Weights of a small transformer language model: 12.1M parameters, embeddings untied during training.
Each number is 128 + 24 x the weight over its row's rms, rounded and kept within 0 to 255. Layers, rows and columns count from 0. Numbers have three digits each. The size before them is the row's rms in percent of the matrix's.

# o: layer 13 attention output (transposed), 160x160, rms 0.275, rows 138-159, columns 80-159
# v: layer 13 attention value, 160x160, rms 0.245, rows 139-159, columns 80-159
# gate: layer 13 MLP gate, 512x160, rms 0.257, rows 0-10, columns 80-159
# up: layer 13 MLP up, 512x160, rms 0.254, rows 0-10, columns 80-159
# down: layer 13 MLP down (transposed), 512x160, rms 0.144, rows 0-10, columns 80-159
o138 117:132079177124094115121143056156121128179122087127114139105143119151129109131125120156097169161110106119099118121115140161143128109146151098132169115153102071131138166079127135114147087128180121147110109115080095089150131107128136116108111105
v139 106:134131120130132149157138172099112155138154097157131119105127149126125121147116127145123112152138092125134099185187124123123096110108096100120147119119131126128136150150153117101117153146139166134106135108115115116130143173100124108161119141
o139 103:123115136177168091174158163137151118128146164148132173144135085096140113153086100131133078141135134121135105106121125128185112159129134150150095162141151107124159149160129145111125127161135147145133161111146137165099138138151123134153134124
v140 115:110141134164178131152114145093110134086117142159115140139114113133107157132165136100134095125151104166083108156067124091120120143141164103076110115163161168134119121127117113130123157113128108150131171093153130129125100147140137077127107144
o140 110:114136101129155165093134115089137129129131106190111164139121068172130106073104174140123111114133107093109124095152157152116128119114144121124120129135128064132110120098107086108141157128089098080158124156143152133166138117107131108142106163
v141 103:115124146122120133117144133132139148155161165123136123140125118168116139108124152146116122159118110114151146112142136118153121167126105152152087118104098128091125148105152161161097108143135140098136157153073159137104144146171126159107106135
o141 099:141105112120101103132152089119097129166122115101144148112104127110148118187126139140109152123164074103103145131168082168134092101170143104095110145139132165138102088157115125107114148125159146093144117114107100114127154124128142130125146103
v142 109:118164159107158109137133132127110105148104107130132131127134108154074127123131105094143106157156132123115100108180145090130134124148173082125141114146161124143136104089100148098118139157155118129134109109169150105089178175123109142127142100
o142 110:145153094112176134063136110138104133086083138146147140108119115130136148210111117101137132106095153151128123130116139102099126106095148130111127161128137110098148152163124118139126137066118173126103116133108111142097111143105067120126126117
v143 091:143132124151101137103108159103147158134108123141137125090137135152117135119115131154102140127108129150155129113160089104146134146104178126132157094095148104160115149129145116104081138111145152114120149124143130078125144149106123112113146137
o143 095:158180122158134123120136117110089143118122170136090127138138149108091168154095129123145134153178123111125169110147089163109121121128151138122157144153107150123179114131147127116124097126104084119108139092062104153107156149107170119114104144
v144 112:139119134130093134101128147150132115124127122114161168090124140113137123136120125132107122110147152135107114118191103122113097105119072071177139104124088123132149149122137099129145135087151134109105079135177149090169095159114174124161118147
o144 113:139132105123140152095097118184063095127168152151141116139174087115153190133114131135111146146108145130139137132150135105116132142110113156097116101107136117143109110133094147126133120186121138120133110142146144148089147159132173102138135120
v145 107:133173117130210103098112147113120140143148116133095104115111109121118125120141151088147111150134105124139088106122117097148138175147133153108141118098131129186124133137121092114106102099121139157135123085092160148139070094148152124116170144
o145 102:133120126166141113112103099070140124125150172120112127114108164148196111078101131109144106158157141126115076151097115090104102071146107112131131127149150094129106095149115123118117117146151159136134156176083131143120129117127111125142114120
v146 095:120096136119141132149127116128144085140150180134113121067149128096133147110170117142140167130148137131126127137139160163099138154141149137114081146129101137147135127124159111145091167175136102089077159148120113116106149126159184096144143109
o146 101:144118132110124126090158129093099136111151096127114143081115097145081145111104148143142139103128142123105164103141106098149107116095146133178178104114164125101112180124128134182125144148137133148145166129124102120101101169076130089170142130
v147 105:144105128116103174123138129159146114117140159163134127114131091136099088127124145158176146132124174133148147161098164134096149152152116129122128124122104154066135153123131162111138098147127141144151113089132135122131090101132123111120128148
o147 107:113150134122131124165141126137130117121144136158103092172112150142117100069098142129103147091102117097151115164131082115161101176088090167135139127152109121145151108111175131130152103090158139131122143100128124084099125143109104117137125112
v148 105:110112115120157097132125131152142153109136112164102115138131149144101109170141114171152102107153141113094128129186151136136081147149152123124151138103123166123126163153125113145117123072132121117113126185125116075132099144134151095109127140
o148 100:151148119127145159126146150140108138160117160104175138131139112157116099083097135150152169129111148128141114119139092151116130089177121127118148105163206113161087114145153092128132122139065154109145128146098144167117094142144099124132119142
v149 101:133132103131131089085147101136109104169149122133090106078121139144145137113093126082144112147130114119123113167167132158152118111085103153145167138067132122119134133163151123113084094121118123119117115112099100130120117128121178176138130148
o149 102:104137155114129137119155146139160157127142098134147114133153122118146143123112129117114077098129157137117105160131100128084095162150118162121153086143088133133129110150155139118125113110122124141141161178110084122099140118140138066129168101
v150 108:110137133102097143094136113120105129179174120141153144141106158071130162139135150117123102178114139136130154122085130176145150118179101122136120114144121118102146141135119145121126143135119114107125111121142106103127105135123131145143139106
o150 116:115141153157085161131121096168119150124122181147125137121139073097109155117087134130144120119093100101133110116169153129151130183108140104082133090134108111125143120116135147118131111146106157123119089093143109099140162104096150118092116095
v151 109:127148137124113107101149124113116129103157151099129108123136140116143105119132117137133135113108128135177118136115142156145160161121112127171098119062144117118138144171144113151099100107129124099131143090133156155078113092145152128152098134
o151 103:161137138140131160112131113117176105122163147164123169123182116159160140082108110157132134138132135118074127148117087143132137115124142142094161118085114165124135101115149172137126112144115132143132146147108127091161113157098138127155123115
v152 086:155160136132138131160122154123136152164164173131130172147128156166125154122135151097115117140119090093124148127173132092092081148129162123122118100109152159138134140143060133153093111160126141169155133157152132117129128134111096163121118150
o152 097:129134124106161091131117158111128150128149105149111122148131126096106108142104188097119114117143116122140171131092070124133138081125105128094120144095151102118103095116143078140098139129131151131084118121138148166152153165110143135095115143
v153 115:132139143118085098135159150149139157098148137127205101123099091163131152129069137114130134124128174131108115130156137127177151106107095131132112117094100110095135133131129151150174089125110148130126140128142139137117161119138132127116171136
o153 112:113116142099119144116125149155095136124135137088100110148108171143139118122089131117113097175099100120130180141133150147107141149127112126136143121134178125100153142130135129154158131073126110125127098063076138079153125142188148133123139088
v154 117:139169150126142138109095112118140149145123115147127125148144146143151108114142132178112067138109129125151152096076129141137116121134130132107118126173124120129107138122115192182135147099115154123123159091145110150117169138136136071159139124
o154 105:128094162107118126128100097103124116108092181153152120129109148114124091168123166170165147100130118145155087125153129153136108139102098088090137094190153135150094108135164156131101115129106135126136109112123113124159072112138131145142135175
v155 101:128159157142154144092136123135154135087166183164165124108118127113107163150137158088170119103106137130111133137118134095116139135151132163118129138138115155153125149086115121117100115137144133172123122163112137118130110131152167108129124136
o155 101:111138127114120103119151135096119161173111112117111137142120155116092168044104177093144137175135088115116129110124130123136147117132150098136125098169117135094125130136124102089170107100091111166153090127166122140081147142119140115124126150
v156 109:141136142118076119119157127107166079104122135135153148173157167126137085119161131111099123106137120134151135131182136135095138111146147146110146132126159141136120112126149120101163161083144113160144093129202136116099132128082111123144105137
o156 103:149158125123135139136099116111074094112102144122172085084091071152130145155168108129109158124139098135164121135125125091111148122113156182085111133123144128124131159124115128127170157130128114075119140114152174103132145111147099107154125123
v157 111:130119092129082137148109141120128138183114154151106150101130156092154150114157119124160136108141140158146144098095116100074109098136098116125128093132154141134134108128155103159131087133122143146112168120130133130154126119123148139129129109
o157 104:132119156113135107118108118123134122150091150106118131152199154162128144151138099124116126154120157097124158125143111107080171132117105138131147134133111080121140129123154155126124146145117091149180155128146147129128126095133136123172118141
v158 107:122102115146153137166143182130119146124114132164134112126146153138142140123130135172125191146149131138157142110131116124134118150102140153108125113166162122121134140123100110146097117174145124102141131129150169132136109120105093068137141139
o158 110:146130129112132131099105137142167115134096123112150131121096160095081126092134168153152121111104130135122153136095111128078119115122127108146115159136121156086117165098134106131140140111153176150124155119146126149074097109132081095128125079
v159 113:092106087148116135172118173124126147121136137156132111124136083174124120162104121100165122099146157127088159140107118131107120182161131119111090106160081139128131142175145102122159130113133081132125130143124117127137096057137156125095128130
o159 104:104138143083145132130114176106104130122136206134119156142126118097105105054120146100137118102106123094128094143101128089121099117134084156170095210082146153149121162104164124147109112146109146105127140122123078138160096118125126141098117128
gate0 112:152095118113154092114113063108139148143125141122092087088144173107111099131121089119094097127114135146127097184091132132117128097129103142126117114133084134148156110169177150148150163146110109088152123116136171123154125119168126137135140166
up0 114:152133144114113152157104107141173111097135143112138128110123123100133144144171134133137159219152080164146125109134168141120141136128117127143127116144129128142129153182100137153123114089162153141120140178115129114139142107103121129180141135
down0 107:094095135098089131158122142105107174115158143129151162096136134174102116119163143161134114086111128115158125155105101128121143127137112151162149098076096145118133131136118120130137166122102154142168169147141126114125120127116140139135171113
gate1 104:096160112127141119096050126095120128146132141116157149122168119128118166128128083147153145103089141104122147150089100112160092095117102109108116143121139091151152148150125126143152152152158106157140096134117128143145159104150111123134128172
up1 106:158115081131126111148165112134154118071148143093125116152119172124111125160128171112168107142153103127117094123167122129102137161162133126131115106156127117144123137108162122127124098127142161106144106149098104098119108146078129113125120114
down1 109:142146145129156138153154135131121123140088148110167179172156129126151122115186107112125094114137106096150147086130081146139148125143167128119107169130141127174127121129087111158115147119114092120142159110125117126148167133107137186106122149
gate2 060:129129121100065120106160141130118131143103128112137148098161143136132130119114110111144145149106137118152083153102140145178164155151156134102115161102117140175128134113134137139109111108142130172074113177078095181126110161102156109098139113
up2 051:141131162131171121140100126107104106096137143167115117141133126129131108131132135132107130119166105141110153121123094091080102107105084122150148102157133107092127099150117102113169151137136126108155135072160151106151109090139113134168124144
down2 075:145131125078140086137112132143127112123136099148097185124101145136117126137047127138144111137112099136104150119138118102141114119151109108128128102099091112072121126158129099113127112143090103116126095128116100138120113163125161142184121145
gate3 110:100106152114107135166086125097135164131114161114119112130149104139101139113107140106118100108104115092134107135128124101110096113116176110138119103148094041148105173124140149143162158080155116132157109113155151113133146095090104137141130094
up3 128:136117182110106089111097111120106122094149128114118134128121126135092131118136156073128147111157148137136124140134181138129126111117138128114161103166114078119105201118147102103170106134147124097197104120158134109161149160145147174095109151
down3 119:118163127166122146159166169167146138129119121169123141120133135108161137088117111113105117125109120119100167120122093106161140167128095127131100154098157111147137142152137129161171141128121122151092105154095074106110125060097130097148146126
gate4 092:155123101110079134132111136166114124145155132176122087143155104135114098115169133156116151124132129137096102112164137156151151126150073155130157149135110143097096098147146133151121082104120133142076087131176142132155124150114120097207118124
up4 076:120119146158134121138156127088146155117112123109130177105106164126123157130086108096125081118128110137170134161137116114140111123100138119155144094150146121159147156113141162149131172145147144156167165147123145111120151123134161149053151122
down4 094:154121130094144128054107166149116138132157121127125126142144124150097121142152126166114149106128115149078096129175114116138100143123114148146122163103148108143102105116081146112131097145153148131116111109070139120146142138144093136175132125
gate5 114:128121121081132158157151144127123123120102186113143106129118108146137126143175145123139112123120126177126121169136115156144172112102121141091115118127097125155138165126155115136098098142129125127113134177145167126129137106109191120152150141
up5 109:125136152130133131123093139139177105056123152112117099135124136120137155148135134140127161135124156177078107123132105095167150178157105123139141127109122126159172147088142144085143094140140154083137104120159154156138141160145122161122105130
down5 109:118123113140149135144139182145161145134145130129150152137158102189166121145180123096143122096169120135113096114152150124104142113138164157149156097109155132138120117153142171149129144143118126097147098148127130101140135104125204105131148086
gate6 061:128068125150089152127135138107137139141168184128118106134117070107119135092151146129128133140124132107119122139077102135144106115137094161116173098142137120125108155126110154144090160114103110133170115154103125076124154140124110153116137116
up6 067:124136095122130161114143190082124143154185102122100100118069104159155130124129175125158114124136152097129123139153103120110135106102122141105128101135133112112142137154141120163097122159144067133123114113133124100138094097140081119125087140
down6 069:148104143093151145134095112142071102110071128122102142130166139129091112124133094118081134104113108118158147141114155143135110140092128140126109108130127166152161104119097128144207112133133159075119130139165084138162149129115142149137143091
gate7 111:154154191107148119116170118172143098136130104125111140150138144125146139146105127161133145117128140184166165144157160153139116134149138100146101161147145075190115113113103131122167135105112143134125149129109144119127124140131157148175124102
up7 128:150122091115104150156133117160150137112139111147109157145114138121150129126124098101155086123130156128057103102139147110108091137129133077147122176122158109145113112153127128083187135131126141163110095132137143170098099140121126129178128102
down7 111:071103170128121058145160115073121090153096130148120125111128119154122126095122123095139141147119108136171151144106086157143151141116125167140132108156136130111148162138155149137086101133131131095113143148110115106124144130127114086123116172
gate8 062:115126102181144122168138104107137141153149098112136141137135114169143155097112147122155160113135098122115095097160109188132112118081122074128117133125148138119153072126121163145147121127135142131162162133141157154151097135126093118127137112
up8 049:138119124108136109099123147162136083129139160125123107131131135083123127181115096163127117147138168140144121129093105071128143159139136178130139148157135133170154203134142125127118182108136132130087131137091100109092135108153155166161098150
down8 071:137115100167139142196119172123146108113145121127153142143143161126132148157114126085166124095111123160123136153162129119122133096077111139129135140113139150102172149127144140115144115123131083119116183155079153120164128103094111126091115094
gate9 084:152116075138126109085094137107110154111140135104089142131113148195157160146119151069111101133155158137099160109124179123091112141100082140104118114141102095143131134155118121102114136140169131109155122125123136126113125150103131157122151156
up9 085:147122121106169154151157127120136104142120121131116128084113129102126178104125149112125148117069097137149137166147115099110069114144120145117125137110095119136144114145095161118096143119113168133139121123081135144105163141123103137138152132
down9 090:117120140124118145116144146175129158145147146125138117101115123118132115173148103129107112146142140111132117099178187093120067191125174082156112147140148126090138160178124124134129113136124126093179117130135138113106185137127121112084147122
gate10 114:096160155127119117174144156098134126115105122143094166106135116163117089090132112180144094173104131136109114140099105173097114127116124143118116156143147138139097074150080148128133123112126133108110128130179111161161147158074125134150117108
up10 128:136135138091109157122153130164161148119144132126122124116139130144069094116112072119148148109136140108110157123106137118150125099127132165126178149114120136102090085154125142121089137158123162108109122152125133138168147067125099094138098089
down10 116:156141115119134119111173160144078102135104137140110103128112102146171084164127138134124097173143090163100092093107149117127082126118118151103098110143119115132090138107100140101155109133144118165136143114142080135105123184123161100126133142